Part of a small language model's weights.
Size: 22 layers, width 224, 4 heads of 64, MLP 896 tanh GELU, 14.8M parameters.
Training: a variant of SOAP for these matrices, 5541 steps.
Each number is 500 + 25 x the weight over its row's rms, rounded and kept within 0 to 999. Layers, rows and columns count from 0. Numbers have three digits each. The size before them is the row's rms in percent of the matrix's.

# v: layer 11 attention value, 256x224, rms 0.274, rows 36-127, columns 0-31
# o: layer 11 attention output (transposed), 256x224, rms 0.219, rows 36-127, columns 0-31
# q: layer 11 attention query, 256x224, rms 0.313, rows 64-151, columns 0-31
# k: layer 11 attention key, 256x224, rms 0.288, rows 64-151, columns 0-31
v36 083:518499528522488506487468485515465495499522539459538496483515539488518522469509431516495512521461
o36 080:486506488475535477512478490466508513483472462529454498513498487510485493515469536480496464517547
v37 094:511478469523533508536490521491523474474476488535514496518507492485463457493486482486458544484480
o37 088:485521524464486476493504481472487519492541492452479525497529502485521520511513482516506476513486
v38 087:540526487491496476495469494482415506502503516486558507507515499480526542537492477511504504507500
o38 079:496496523503535522504543503502550490507501502466448492530497496527480492491499499515482491514503
v39 099:534506477462477470529487479546517517477481514485451511497499505543492510503516513527523540500510
o39 095:455504531553537535460513517472442473515553519524511467508512461491497499487439520485483507538490
v40 093:440494461530531506546533528497536516535509488509465509471520501490494486503467495475533506504508
o40 086:567514539479492497449460462493486479474466528494528501533474546544525494463516520494475520491503
v41 091:431534478521501504475501530453486480519472481543497499470477514512479483505529453475498520506522
o41 082:548446495487468498536502491506510503501492510466498510525520517483512529491496532557499483465505
v42 090:518515519502455561527487510501489494562504509503516540498495503546471487493484521501528496459438
o42 087:478507477490544477467518501481537511460500515553510459498528544461501500501553441518481509518521
v43 097:509479525493514498506495498510496487512475508463512541532498497481458496476483476504464499486499
o43 101:473539483490507477532467534485512531469528451530471480439519517517513491501512476514528503508529
v44 095:480532471493479520523482512512549510549511448521515507515473509537472519501522528505492494524493
o44 085:521478532516546496523488497504476490463478549487480481479549521476526501488486469496524530477520
v45 096:519465479475505516550485490498458498512479527482545525459494502512492459511469523476520482457472
o45 090:503528527542499506487517491502517505454540489525463486496521512478516523482524475506486535560538
v46 092:524494435493536490483494496523540473514532484546518491542549508520508520530497490465464526541497
o46 089:484496515521480486469495516491471505518487490497453514488440509451497488485469540542526504494532
v47 103:453500500480559467483481478489479504498511514501505503510520506474499493491450534518532547495474
o47 092:561485525513449529495525523509491499500520509487487521500489489509500495503540473477460468518503
v48 097:530481465523494447541560507512478514534463522500507472500472487459540498524477546486502466491462
o48 093:463522530484479531480440480497512495491532472551504512494518516515443492479486474520470541526505
v49 098:516499549478507472526472491455456503457474504462508446533502466541524502502519469512523514548493
o49 090:516471462494543538509537514514534527542500503542500528496481545461484504509485524489525476470502
v50 094:452497492462484486529504502492465497478494500521502526541476465470480515515492501481477518502485
o50 087:554495523514532522478505478501531493525499500504518496448540513540492492474507522521521512509501
v51 097:494523487501511489502483487489515527495472492494473522497514476510492523515485516538479464519528
o51 089:482478510517494515467506548478490482519549494507503491488487509511498487480458512469518527502515
v52 094:513499517500518536489485477503529524449497492520545514533475434470479514473468554482478485508525
o52 086:490520501520497469516511491512464443537508546483493522460553547495476493565539457518497528493476
v53 096:478495516487503462521499472528493444549522493516486520482438483515508494513486521529490510489484
o53 086:530510503512503540470491541454523506485518527489512472523545519479492495537520503497479494500518
v54 099:507481482517527489459524428492481545477505508450507508520510500502457504497503471538513500491506
o54 092:506530509520495510523470568451519488506478510559498495477510498524524499508503516456480506523468
v55 095:522476505508488533499518458492500495501508489496500476479460511469494499587514493476526548532481
o55 087:455508524511534466501467540511529506491471506492523503527534480500518514437463510490483470476488
v56 096:484471536480444505457496530504484506481552490528517531542474547525499468497438490477485539497532
o56 091:498523483473522510531488489481521473526468465425463477451526467492477513500524512538503463513504
v57 099:535489468545529512478500491512475527488515487502497496535516520480487540474479527485478508493485
o57 096:489505542480478490523508503501537452469505529478491513467488475495527474498518498545529502514517
v58 096:545514499538516475518473532483484476444511479482494513490484487527505533500528453483489513499519
o58 091:491508496461504541471529471497486534536465504524482476502519534470514472523468535499522485501449
v59 095:543517507513451528500486529501460495490521515468491496518470470503533451483547513486493508504497
o59 090:433492523482535454543499508496524517506480449510513509470522529493479558482469507490483521498502
v60 098:473461508461520550509499513512444465507547499507521489552480509458485559493519476473501473482515
o60 090:548505465506485464510476483474548528508476488459505514460531522510530460505498496531500499527519
v61 102:511490500517487515515504530499455471465515479475495515518496480524471504488517522496436514531509
o61 097:522505497482521491514508475498533535512489543538482504499496516497542505529495450519543480478467
v62 092:501526473496510489453499540513474483517498489495516474517457508521514485484465510509498462562480
o62 091:507473512490495487515479461470527496467524482501456528497530505485487500514537473519515512439531
v63 100:548470498474523488463513517511520530464473507516445480478502497510504519511531521482457518514495
o63 088:471516522510488528549475483478476489513514495429525537492509496512465493490448504505532501509486
q64 095:543466509538536517498513461511502498519552492495542486514531501506465503497481515474496515519532
k64 090:514498492511489516514474482521507483518490490471563486527540516491517480455540509535473512541490
q65 085:515463504542482535529565492566491512441491532502499517524511441477514446519526523511479482496504
k65 086:481518481489534492486514541518543483479519554535501530517470476531501515483489476550548494528485
q66 101:485502558456500529474496528511473500539475460462466479438529466490448511514537504513500504482540
k66 090:493504486498522463522458502502482536476514508472471461502522506478475466499495476511483532502481
q67 094:487506504497499471506531547478479488480469480487529497476496497516491513492504516546452528501522
k67 103:478520450476508485498481497514495470488503452499466522501438486488519455478484526530529521479500
q68 094:491486585425505520481497504473485476508493468493534473511515516496480466539515465513490508466511
k68 091:488521549461490491490500521489490522512504475495531492517510490494500451529545479507482507465505
q69 091:527496465458464470496498521571518523469512520509503502519516485523496524499421477479489520486504
k69 097:530531519529468502540468483504483509477514467538542523532575481531468482531474498528506482511499
q70 095:526474468473473465493512460528507514472460512506483504525492491502511499515504496494475525506490
k70 090:505530495478500520478475446485542488469512463480518520534533502489480458523528528519495507533508
q71 094:500516486508525479539485558526479478481481511490487489491482495480536539523490509556539486506499
k71 099:491505499528500487522482503534518514505477500522490494489500462533529510490503512478536528473499
q72 089:509476434497482463499459515519539496538499508482462500493502478515496497515552454520467496458535
k72 099:511496516474441511504471494497467442510473505472491494487498485513510507515519471504478465486551
q73 055:495571478511500442496512508478492493492489552482507496478494548553534504509503539490520493494492
k73 087:510564512499479481505576490487500503480501509488549488464493541545527528497502539473482515514524
q74 094:488462459518559530500496473493461485492546495507493525569437508528519457501479541496499483488489
k74 099:492449499527489464470517495482462527510492505502549525534514473503474521512470517524500483466510
q75 088:512489537490523501503483481453519513481516507499438485530506465480476486482524501523485482467470
k75 097:505477504496499499483503474494492482484526480505494485505470533488522521497493482526489470540512
q76 098:491463496511525513547552508525462507485489564492491477505496510533463504512508479501547451436523
k76 102:500486510516514476514500511515459529505502509434528522506497525504495478529504532544555492462503
q77 100:478449503474499491479468501500517516531500476484478499465511494482474536478514557499457538518415
k77 097:488482492482496487505512483480457452532512440457511475480518505503485528483522498482509492505518
q78 077:489509497530494515494535482500477490508465485536537518518489513495454494517549491487539481470482
k78 076:510465518468546449514521520490495478538500500494507525534495512525495487477503515535528504534503
q79 097:528441548506496514490499474492546510495487497507478536505475491522494478507510524491478511470526
k79 100:502507521496464537478498515467516495519495485525492496525443527477531450480493517488481484490516
q80 095:495486505467498508499494466520523513480515485518486465455485565521476502496518525490516502522523
k80 091:469485474523533478523553491500486498437503451517533518498456494519514455517483463527517498513515
q81 095:542504522476480461486483514483507471505555548465516486505500531503496490550532486509484499492471
k81 102:484493431522486502563520519519537483466549535462506482438492497498492460488471497501516493491508
q82 070:528496496499498527513530484525521523500514490498490499519475495523501504505512459492494472477532
k82 077:478472482508482534495510471508528520491516456513545545499471442508478480501515469518517522548516
q83 081:497504496510511461488492547493497488517490501537493485521489476500476523514573491476512504465511
k83 086:504539539559471476474545539516527460489511515453511463478468512514462522488489498518500547498523
q84 101:512501488524502510513514515513520509494501540573554532468443498495522546477526489508505503526467
k84 097:505480523539490499498507462514521503520494524536537522472446478501485505485475508514510545529495
q85 095:507483494515535502524502523520490516486470532533480519475471486504549500480503493527481506463492
k85 104:518512512517501558557491522531537484523547516523455495534493487520473500511495501526489528498536
q86 102:502456502492475495512539486526497520493475480466499469491462473472510485514493529524495526495521
k86 095:511527518476499483507543493480468502470500492484521503485475521522520495501469508565507518474493
q87 088:478498474533531461509526520485453501495503489516518480475496478525489502523504496494552489508489
k87 099:445545517545533467469560503491458468517479510505522488461480483511492507507543489530533512521526
q88 095:449523511514518517502523460522466497475482483513498544471489518505509465531430535482462517501483
k88 097:494495516506493517480510499511479510490483540507523521494494481498523478514457545502493529524427
q89 103:531509487502527509541451498495476500500501422481511487480519516489480547473504518511493515523485
k89 107:488482514519506525523413488526504509503500459481453476471541507517493554485485507464476490489448
q90 092:510490503514493536496470485440515531531491523516465473490507506505537480532479509526488496512510
k90 100:518525477489458533482464493489461494528458535449424484546516488494525547548509451512476516477484
q91 098:494504486501476505507496478510506523504542532465516502499534516486531531534522499500446485501534
k91 102:501501493525500495504467460513507489509511532486505509487545500468525455531475491515533534540524
q92 093:520538488529522473494483489498470460554551509562516481519529531478483508511491469532459502480479
k92 084:475479472463522538486471486527501482497533539526519485543526502504467483490482516550461491543446
q93 099:513528459503503490533515476478517464503515492459461514482494501512471526528516569487519514469481
k93 098:482488480541489518543494518519522471482516478524462491474483506518466532485478540446488452506494
q94 094:486548543538476478493526512543522464511496472446461484476458475500478485476522472553522493490501
k94 099:470521505516493502516509540555489493479515399506486516512468494545490523473560494575515483496525
q95 099:533510561516535490519527488479475558499463523484457513533471510530503560548520451458553492495510
k95 102:548490488456479476484508505506559539566515512506487496484494500468483518481526487525515504492481
q96 098:532500470499508513521516485470495515547482495489520511494485505516521499550513514507468478460456
k96 095:488479471489544463571534477541508509496523471481497533526507456503518488518483587508497528475497
q97 096:486513500480555519546484469528477511508549518467504501506586513484496535509501531476464541486473
k97 101:479488478488512494539502515528497526535539514493513495484557520543500449501515483488477544515456
q98 095:524452470492566487462490507531515492473503495482496487476507516525550516507525500472529470474503
k98 091:480511518500524467552474506490480487456493520494490487515514490509478535463492459539502482497478
q99 101:482493462529503535505486500456528528500467486503456505484474488513523540498547456526550524541486
k99 092:501483497505496497482518545453463511510555525464449452483457495485450545491530484491480492524478
q100 103:528457485524480473493484521525472473477513488483496507549497497510497490504498510491471572485488
k100 097:482475496463457463475516481485531465510508500450507476541504512510509499495519501486501474485494
q101 101:496525492489482454473493492483481504466551521532469551487559482545531506467480505516515501479506
k101 095:473540471471510491485518478519496514494472508514523519449534501488521470512505475519527528477490
q102 104:467506502495510487487497519517494470508443513545537491513490526490454537497495437491545471512518
k102 113:467488521504534471520480559496541498508506503550530486480525488500436499532531537535462538521494
q103 096:478496484506500489460506466542511515473499480527489486491491478513538528482476493457491462519452
k103 099:484509488455514469511517490481510503488532544517536470495455507463478537511529548554509532512528
q104 094:456471499529519495470504519500498504496536498502483526504466459505518511479498444489485475513518
k104 096:445475524514512499482493525476492504446523480511547496497479472493486518498569488523527508520534
q105 093:529483506467484513549489496526506495473517525525505499529509500521532508472528435459493533467501
k105 091:481507532497490480511496482497483524507518473488504453484511541521481546533485472498489510508518
q106 093:482510518501487449478546531476532502473507475492511547539496506492506497522515467494513495500481
k106 095:503519459526496495500544518498505522427488508537455503510447539514519486514480512508517507546485
q107 090:500509480497499462546469474525514515517496503444525521500517498506506513504474494514533483483523
k107 095:535449498488511541478514503482488460470477523461510488502512497520503503510455513478470503480496
q108 092:492518512536478542514494476476488470491504458481459463497508500495499479470504487501500541529543
k108 095:490468535462486511524475510478540484520475493509454486496511526472469485485528464525476507452488
q109 097:503560535512491516501507538474506502477548510466483509501511497497509513451520458535498481512474
k109 103:465465516507511494499514499512507515488453534520516515500520525506461474536546505520489526475472
q110 099:496494477464518508476564473485490484507544478464507508470456518491525471533517517540483484460485
k110 093:549497547495493511502523496496484553514520471495496498476474538445461504474437505513487530520493
q111 097:518493496532468527522515482476498520503485472483506522487483465496474519496486527459488471475488
k111 102:484516487481522461529526491487544534481528493515494507510503500477505515498460528467509532513521
q112 101:508515507496476520500491514469497507509479506482469492544511524513454523451456548483532519499522
k112 095:464471505514490542475505517504500489549487537477473496511498512478476464505514480490502448515500
q113 082:465479489489495524507490551539499515490488496494502484486504509515483489512509491483488493472470
k113 098:503541506545508482536544506506496516498530469507546495491502508529443539512500504487546521480482
q114 096:470498503534553473527498564446490526518440505494465477458503547498514498544499477485535532485527
k114 101:485477538499527474533505518507491511503503510488487455529515532496511514485521526488512494487527
q115 089:529420511488495503541493499468545504523484520546484484466484544561567479544487475508482495486546
k115 087:492494506530498503537487474449492518525493511427522516469521543539506511509485543493457507455497
q116 079:474511497522511514465474451561490485488476530492476480505546492456470471494487512547487502510493
k116 087:470553482463516492477458492509495469486494513463467507521497503523498503512486489539507475522481
q117 098:483483526479541482467523499499495532485521502505543485489522486489476518486487517538553528491535
k117 103:477490448498519486515509525524447529497502521516559472442485484509552511481454513496480520533498
q118 102:476474515511498478503515500498550474485490493517476477455500522535521553460505484489505492537500
k118 098:501492504496485492512495507534487514502481466486535486497506489498505501486512509458537481525528
q119 102:493496493481525507504510535487495502473495470529522481465477507549522493561527477544462508507509
k119 102:519474539501510539535522493429485537486496500479553511515501515513558497543513462520494485514529
q120 101:500502497490509497517491483511494473447539488550478519523529510462511497515481474535486533506496
k120 097:495508525479492462491481536519457474475514502567544510471493522470497491531457453541497528497496
q121 088:495509483544524510507533561497510520548473500506520465486481514541468470499532532505548479485468
k121 090:495528477539504506484528552514537544491473508500504512466471510540514492520497554469520489492501
q122 088:499499513458501492496535433561471508548495512483462508501485509479494480472536501512466496504513
k122 093:527536552476498500498480461523456476494534494467464515500518499546461447501475479522549485477526
q123 093:551461499511491473480571514493498502444523456460526490529519491506487465505499544515485496486477
k123 098:490495499507492510476512506457486496544505477494509475507452509490488500490466464494509570515520
q124 098:479499493492512502558456533536480517463492462494519485524490537483508469558500526540464511463526
k124 102:455501477504507467499464526508513468493490471498531475455486517505511492488471498534462455513517
q125 092:530530482529455448516520480481499511528465522499527491468524475476501493503503470540502541478551
k125 092:508497440518523429547528487503515525525557527500498490494516495498482512495472496529484498489519
q126 083:491487540474438472495469524492483467465518495485495528493503504512490533498510520513495502545508
k126 096:464477523477479462512473516521497450479490449490477507491510488482526524502509433516499501481489
q127 075:519513512492482530481503514505485508475464555510489469497468511476511519518532534502491512524511
k127 075:506521478500477518495499482470512521522466486523487518491450558497493535494532489511513496543428
v64 096:464540553508507503496506519533489537490511485513502492489481480492512495489537452490463482488507
o64 102:486518561454518524505494464517494494489512513486468531554488453479539506509486476513488517504511
v65 098:483500488508467520519539521485503473533509468507470510505499488478541490492479518472492440459515
o65 095:501515524480484517531507541477512521450484545514502515525463520520521445511475531492517523521486
v66 105:499477473486518477508530522528475508486555486529517519508492508537526516483521508514537493500501
o66 110:482535491490449504486490532481524491520535462435460551488470490483483472471489504497486499559487
v67 107:469483540566484552530547537479524484548506455518460514510489512507483535537513476477495452555509
o67 110:513533499518523508498515461500491486512448540476487531551504483512525472509495505472505512470497
v68 116:487461538515468521474521489485504521522485462500510487521495489472496510507515488527503513516552
o68 115:505512486497537509492521471505480501507547514475524508497486514479509481495487556489482476492470
v69 100:501456506499469503443510523517539471527453485493509467505498548491477490518466503483547476539465
o69 102:486488450519562508525501464463501499526509502517525476534540507522501482539509543559486488493517
v70 102:454501475498523521496479472507494465509484550485527503516506546503488533500452487543518543533508
o70 101:501512515493481520526483455493503502519509476488520472518456492489525472521504480467524465507502
v71 097:488518497480496473495510491491512532497518519464490540514519485490514519536541510488524507483507
o71 100:489502496467460509481468505491456463500537499461449497511543486516496477491458466503496523483505
v72 115:492506496464514534495516460474521522457488508528510465460526485479502515503543491497483536461552
o72 113:505438541481476455522475512512511518523499437469455513525518508466482516479509503545517497522509
v73 098:467484490512544540515487505509483451501544515509500532498492563510497482482458535531474508556522
o73 100:505471501542467482475533483501497516524484497468485469508465463492475489491497491483512502486497
v74 104:497525544511527552522515539509501536502499513527489499491481522463514512524559503446485474483524
o74 105:514515492472487499479468521552519497529492496527449457520459498467542531479459491525498521504509
v75 105:532511534486508502472499508475484506514505467491498498486478491552523528536508528494519454500532
o75 113:468501490531483488504450498570497474483488489480484495459502527476517520492507498511461516507470
v76 110:460508508512461477494480477499551474500505536526464513473514513547484489501501535495500531449556
o76 113:524504494467490478516512495500504503491511491518482546477492502522509498521531505518518509474490
v77 109:459507477490477493476491531540511506531493521508478500489489522489475479501478559428511513478542
o77 106:508519506499481475526515490495512527461478482512458513450510497556534480523509461514474486523555
v78 113:480503496481495456493511543503485470522529488509550505531482502560521479499512545502432492515466
o78 112:519496478519481508481470495514507469487541500530493514522514517484500530490470502479528514525504
v79 106:535504486499513516518458506533458502488448508499476499464553516511488546481458481515515553476502
o79 108:500480527519510472519484467513499493513534486496490546500452466514530475471521483545556511535523
v80 107:483491469504522493503475510543462513516479516499485497467479489500514499539518588508470497506500
o80 107:532460524550509560488502494496540517505486538521472500539485517468487491527499483466485472468482
v81 102:518509527535425473474483521457497514520541502496459479518459471517475481524494481480466454536472
o81 103:492494488447503513513491510441495500509494535530502512478562514505505466521456545482488520500488
v82 101:528486557495510478504500504499504531501546492481532501478500486484486487464472512489504491490497
o82 097:461468505485474511455565519508518504485508527497513528501488516538470522524493497487530487500492
v83 103:513483514491541529479484509451487531506489498499486472543541528506460506510444539512509512489511
o83 108:512490476481488480499520505524491502503529535562485544508459492490473480488533475522484512485509
v84 097:509510463515480512471521439497449524478505495473510517496493534478536507538488456504482509496503
o84 093:479497455467475495539473471539506482509486476463463499459497514477476510498530478477448470565512
v85 091:496484493527517538498511477494468509468508495488527547529532495530482516439506426484533509498488
o85 089:505466508465480497515523524527529456501449512451541518532451477510505497517500530511496512442506
v86 104:473486459529533547480493463508491481504487526515477540513460539510460500486506507520529540474472
o86 109:512524507494501491514536539477484505508423506536517468522490521459498531539538458487483506554478
v87 112:489493481498480480497492478493516503516557505490493520502525536484465523518465501500513504483524
o87 111:471480515525481463539496512509496483538510506538547464463509533448547475502485473508478506476503
v88 108:480510492538517517563457520514483512529498450493500458500511442519464485502467537490477471519498
o88 111:460489462524508498483478513491510485489508492569517524507487518468464489492473481452487499475488
v89 100:452519463555481484462492508454476492505519482497489512517483514505544527490455492465484509489496
o89 100:465494536549541483515558515529472484470489491531495516486510487484436465472512478497535507499462
v90 095:525478538518514514481534505525515460542480481509489516509451517492483540475463519523479515496490
o90 105:505543443531511488554517550486518499547448502505501478492451511528501516486516504461510506529510
v91 096:532474518536491507467489504460514509474540514466501511484485485493536526519467501501539503495543
o91 098:490475476496532521496492470510488500501511508493514480477559484507512503470474503526513475518465
v92 111:489483521478482509523481456504485523542497482491481472538515471544469476506465503475453516497499
o92 115:462545515526500489470515523521471479423513524546513483449525520457509503494480470521499519492478
v93 095:474482526512532472477498499474503512451488524476534544500554461513525523538521496518552509492446
o93 098:519518487472488510512494482532500459510526539471490540492476508511526456470462530513449481493472
v94 098:511475500501501497478459504469478528478488481478525489538484499506502515524477504515536456537497
o94 099:514528480526502531541531518512511502508507534511493484543526480514501503504484488494469516495468
v95 098:496531494490490479479498495501501509496458508541505474493472495493517510488436534468510444517489
o95 098:489508519511493485569515497552471505475473462523510482447510519533546486553474483531473514489516
v96 109:509461461493550547502461490500483489480495488453521519512527483532492547475490529512506538502527
o96 108:491524508492505506512473536487513450494467493469534478546489464487465508488529483511499483516484
v97 097:504525489455546512486492520528494528521498495464503515533502508474511490484485531522548499513470
o97 103:494528483487468477439517533502508502514524494474462496510512526516475544487487458471536486515537
v98 113:483496527479517481508505536496511497543478490539444486533493542462487506503529492504486500503514
o98 113:496475517489481465506491462457498526478490536496515479447492516483465489495485426513511492501535
v99 105:516488515510484470506500492520530499486498449544492461507532529486480534505462493503523467502554
o99 107:500505487491504505505500475510472483515550496502549525453491484500532472498463515484522517464494
v100 106:519506482481467506499486495499501523464497555512488508499476506488467506481468496501490491440483
o100 107:466499472540490525483495533502460499504473460536485493437489500500501513539477496494517537521511
v101 114:558472482507516461492502516491494522503526494547491455515546484535516504478484550494513519518492
o101 118:475457511491529531503491504518504527463504525557481534520445486529502459516463495495522470515506
v102 110:456529492531525530546487461525496502513475512495475501545479528523480554503510462486530550509464
o102 111:470483496528460478501506523480468475481475472486514491510519529470460488506494478475458478502524
v103 100:488519482478481510504465461490537460447490513461502482486467500506503501476456482474540486567512
o103 102:498482513510505520523478491516501536504506437492557473488537484494473497495541487515461524475499
v104 101:514480526497493501501514541460485511506543531515546486522524493521503499476517489446522457542485
o104 102:484504483486476482475500476468508520498485495544520532487510488478525481513432542471516523512509
v105 102:506513505535508468489515495473536522465529520507491500484512520497484488499505504484491474510517
o105 106:462498510495509524478526516538503511491507539500506503495529487483514480533516503539482531490511
v106 113:508443481489480538464520546482507539448514487509504499516542525512526517498502577533497476523465
o106 115:529508525485470521447517466513486456528504516487532535521514498455451486497457507526513533484530
v107 112:484489546503483504525476517516482471522471517524500513506479476518508468560514535492519464507501
o107 108:460523505484467527479462492471489478461547459528448490524513466526504477488481444523497504477521
v108 106:511459462469484541517499506532471502444477518449503503528508495464546552466455522499476483545510
o108 107:476519515485539495481471499514539494531500474422537503532486533486447511517534501505494535509498
v109 107:524496470511496527519530503539507466474518544525490493510503518485465480501533482500443529435462
o109 106:507478502504515466480468465468545524510463491515478484467513503505471493497542486515482539524520
v110 110:497436491523470497492485498508531512495528476508516559522503499479499509498470543467498523506536
o110 108:507531505563528495485557500486487511512481490541527476471437532538498509466511561480489487482481
v111 101:476499521535496503532508498509485488496474499529490475534471511514539504502486510515466452487539
o111 100:506504478509502512509510515463519511446498504485489513508489511498466495450503539498515508495516
v112 105:474536546504497499534497526479512495537527486525495565472498499494481490515471525485477507556567
o112 107:546514498517488497485489504541506541506489518465486459521533470528514524551484495509547475489486
v113 102:506474496510535521549475451517488489484499495494491513475498504486532512561506445504501532459522
o113 106:511506520465482519503498497505512498517488515471507472470448503500517507480550466518469495464500
v114 088:492449480472519510508496515486533539492489525494491500553541472501505542474529470545496488483476
o114 091:519487512522492536482475479456515458498467496474505500518453477494495461547548524502467508464492
v115 093:501471485472526487514525526488518546514483461503483475516494534493504535540455503524474521527501
o115 092:521517520541518506488500487509474496525484552485496449491495535535480493472499490486540563461497
v116 101:482495470466519496532507487546499503527510478526511469517470518479529483485494559478483516452509
o116 108:518480479464500500497490537524522531520463475467492491494475541484527491486501452457521465466493
v117 099:479509464485542500499492518522525479502490555488508504466499492512468476511530527498449503488504
o117 105:529547489459479544527479541501522519472498455553501498513502497495500503527486444510511458498483
v118 102:508499481502505469476533482461506509523480480504485468513523493502500477524493510518509498430502
o118 105:504505455465538503518524467549474491438510518490503511455483506507479520492502490543489503497502
v119 088:492518480486498524523502519503493521507517472472509508486491452515545504463495479495520530509428
o119 092:490546478502477526521536502470459493486513566522472489539529577465488500566545461521517470502493
v120 111:439503442494520501457518488517500489537542537487487528503505503490426483466447500523472508520475
o120 115:523470477481484508503525470416497496516451494507492523498500556523495459539517500458496491487471
v121 104:532477452492534470494476524515495504510536495482523478505454424506503547526498541500514523510488
o121 107:522516462555468560473469495457484505493503501496462493488506490503504481526474511484500503533464
v122 107:479495531468453521515530482522517500520453450509505474510521479501495504483460512539470528462538
o122 116:499473496481535477520438467514459526551439497492487502489483484528498557468467518478537512497457
v123 093:466517462497477508508486441511476493555499485512524484478433503456482498502481496488462475484514
o123 100:522500498482515476495537530520473498481477520532448479482535537526491519548512515533495491526491
v124 116:445491481469534511499534462512500488541497520483490493497482440484535510577535510428499486467514
o124 117:520507510510495489512487496486528481441495462527431522476513523528507499473484484487433540504466
v125 102:493513461533498471478489487517457497509511508527467534447496476507514486503540525471504503504500
o125 107:504503471487509512467494457529539479498488492498517529500471525522484510506503489483439472513463
v126 096:503487521452507473483520500510470525504489518480465528482458516493550539531502536474493486505531
o126 099:529492494486520490498481499529510520493497480420468520495507513520478533501499501457502501474504
v127 104:538508517491480488478487463479472515475484464469520572498529534549482462521518473496512502453446
o127 101:477521482520458502463483475467508517508505522522476516506531513490522503485507496509497514527530
q128 099:492469534521551513525505504494475443528507464481520450515506515481422521493475461496496492524500
k128 096:486492523500534500511476522504496476456493515496495464498560472479525490501454468511516493551464
q129 102:526506506477490482500541498466553567527510487479457490489480503496514529478528494493445489486533
k129 095:525470497476509487522500464499535514495552451458459499499469508499501471499498497524478489466503
q130 071:489488476492516515522518489526530508521522477465463472453500476507490492493489448504551459483503
k130 081:518514490523549508526480490487499486484487484462479507480521468508469498478516511528532464464498
q131 096:481492474449465534504479517517510466484509497461474531504481461461459482541472444491485487528496
k131 088:478519485470491532504476507502497460490493463437444544507518495512465518510522469491502497445506
q132 098:489493513521519477502484464504538491547501500480507504504553439483500546462489539457531507502536
k132 093:471470500488458494479448476511514506504511533549491501464531484490499520510470470438472521545516
q133 096:487472545502502492511461495507518491506548473490470463504491482541530496554547508476477477518503
k133 102:501497523471495473537442495492524506526501442467499500486538523524472482498524474497475475534490
q134 087:505489472472429518488496474520459465496452510511485497512528513513480474487501510563514537503505
k134 085:494522475509466476511512509516475480520483533535540503544503513520477495511541522513505498495504
q135 092:494463501498496549482518467502484443510503516518506562530502500531460483476506545479500529520501
k135 099:470495506469449461527491464488470473530521481441463493529512479490521461491507521493480535506491
q136 096:544482526514485513478501485513512488456525482497483506491504474476523496514497565543464492504478
k136 097:537486486465540472535473503483517539523530540467519508464490483488504502495453514497534504535478
q137 094:507551491520522509518494477542498475471563500498495497453531445477507542540479489525510497497505
k137 092:463510487475484476503485506525513489499530479483512496532490479539468522542486473475487491543484
q138 099:468465489499495529510497513505517520485479557538529499531466456501492478528499487447551511462516
k138 103:538508521495511469492522518507535534507496517557545486504498479524485492488520469496469497496467
q139 099:469477473475461452456489525469495518513511476508496475502514530504527498514515477533528488496481
k139 099:490507491507477516505449485487504514547482497528513484494521506494494481544479490530517507495520
q140 095:498502550508457507486500502506524499512519508493552513518518473485508493457533462473497487491495
k140 101:455488477501447497554494503543481509465544494498507504500524512437492458460510499490453539485476
q141 076:487536459512510475519494476520458512495504518483497520530475511536488523478523533516492539517491
k141 069:510566508518514503459510482515496510482524508481484502484505524539542507497481517551483511505481
q142 094:484511491526499502515467496483501493470514509549501486520464538485564501480528497488486481497532
k142 094:512503499569486486483475509496490509491500476486491504502433547511526503486504501455533469508457
q143 089:492526531476480535475467542499543494500547499559519511489513476450534480477502515504498501513489
k143 091:495499513477521493465455508451501456526518470480494519485499516498513540475485512478460520526488
q144 100:473537453515476507447504495484524491466457510481509475495493500527515493474464556490494498501516
k144 103:476517479520484442506520483506490511473490518535507476505480442500471478522490530496557525511487
q145 077:534498492532533512469496519453435476533514540485518501504506469519493475560496512527534492488523
k145 076:498546475511491510493486484491505498497479560438481484528495514528477519494485558459515480500518
q146 097:512504396480569509504458485490477511501458493527551504499474544503529476482471494505457525523516
k146 091:541487471478509488540513478493523492542509518488521491476501469494531516500485503482483497491473
q147 096:499518496479477501521516502486559502501498478523504503502453506525511488507481491488517519452489
k147 101:507481537492432503481494524483503520477507477515529493493501501480480476529548472513519500483522
q148 100:473486470556506510526510480479565535487481521522482499481485476530497477527512537446534462510505
k148 111:478485450510512494471512535503529488512489526466507512527505512493523434510514516491501476496536
q149 093:461502505477472501501497501503522505494453519465520499495461496515485498481527491483471532444485
k149 094:517459457494479458490549494551524493491519491496487496498509513481477498494526503475459535487495
q150 085:459493487491490528516526461510456526518481490542446522552516491492500463500509446510517517495461
k150 094:490522512491508498465512522493487526499493509538494516524502532496507501518498490502449525503457
q151 087:504501533487485527522474491520532487502508498492518504504530528498443478529480498529524500537480
k151 089:513474482507499498490510473515490500500440479508520517512500499514511493514503481495499470466524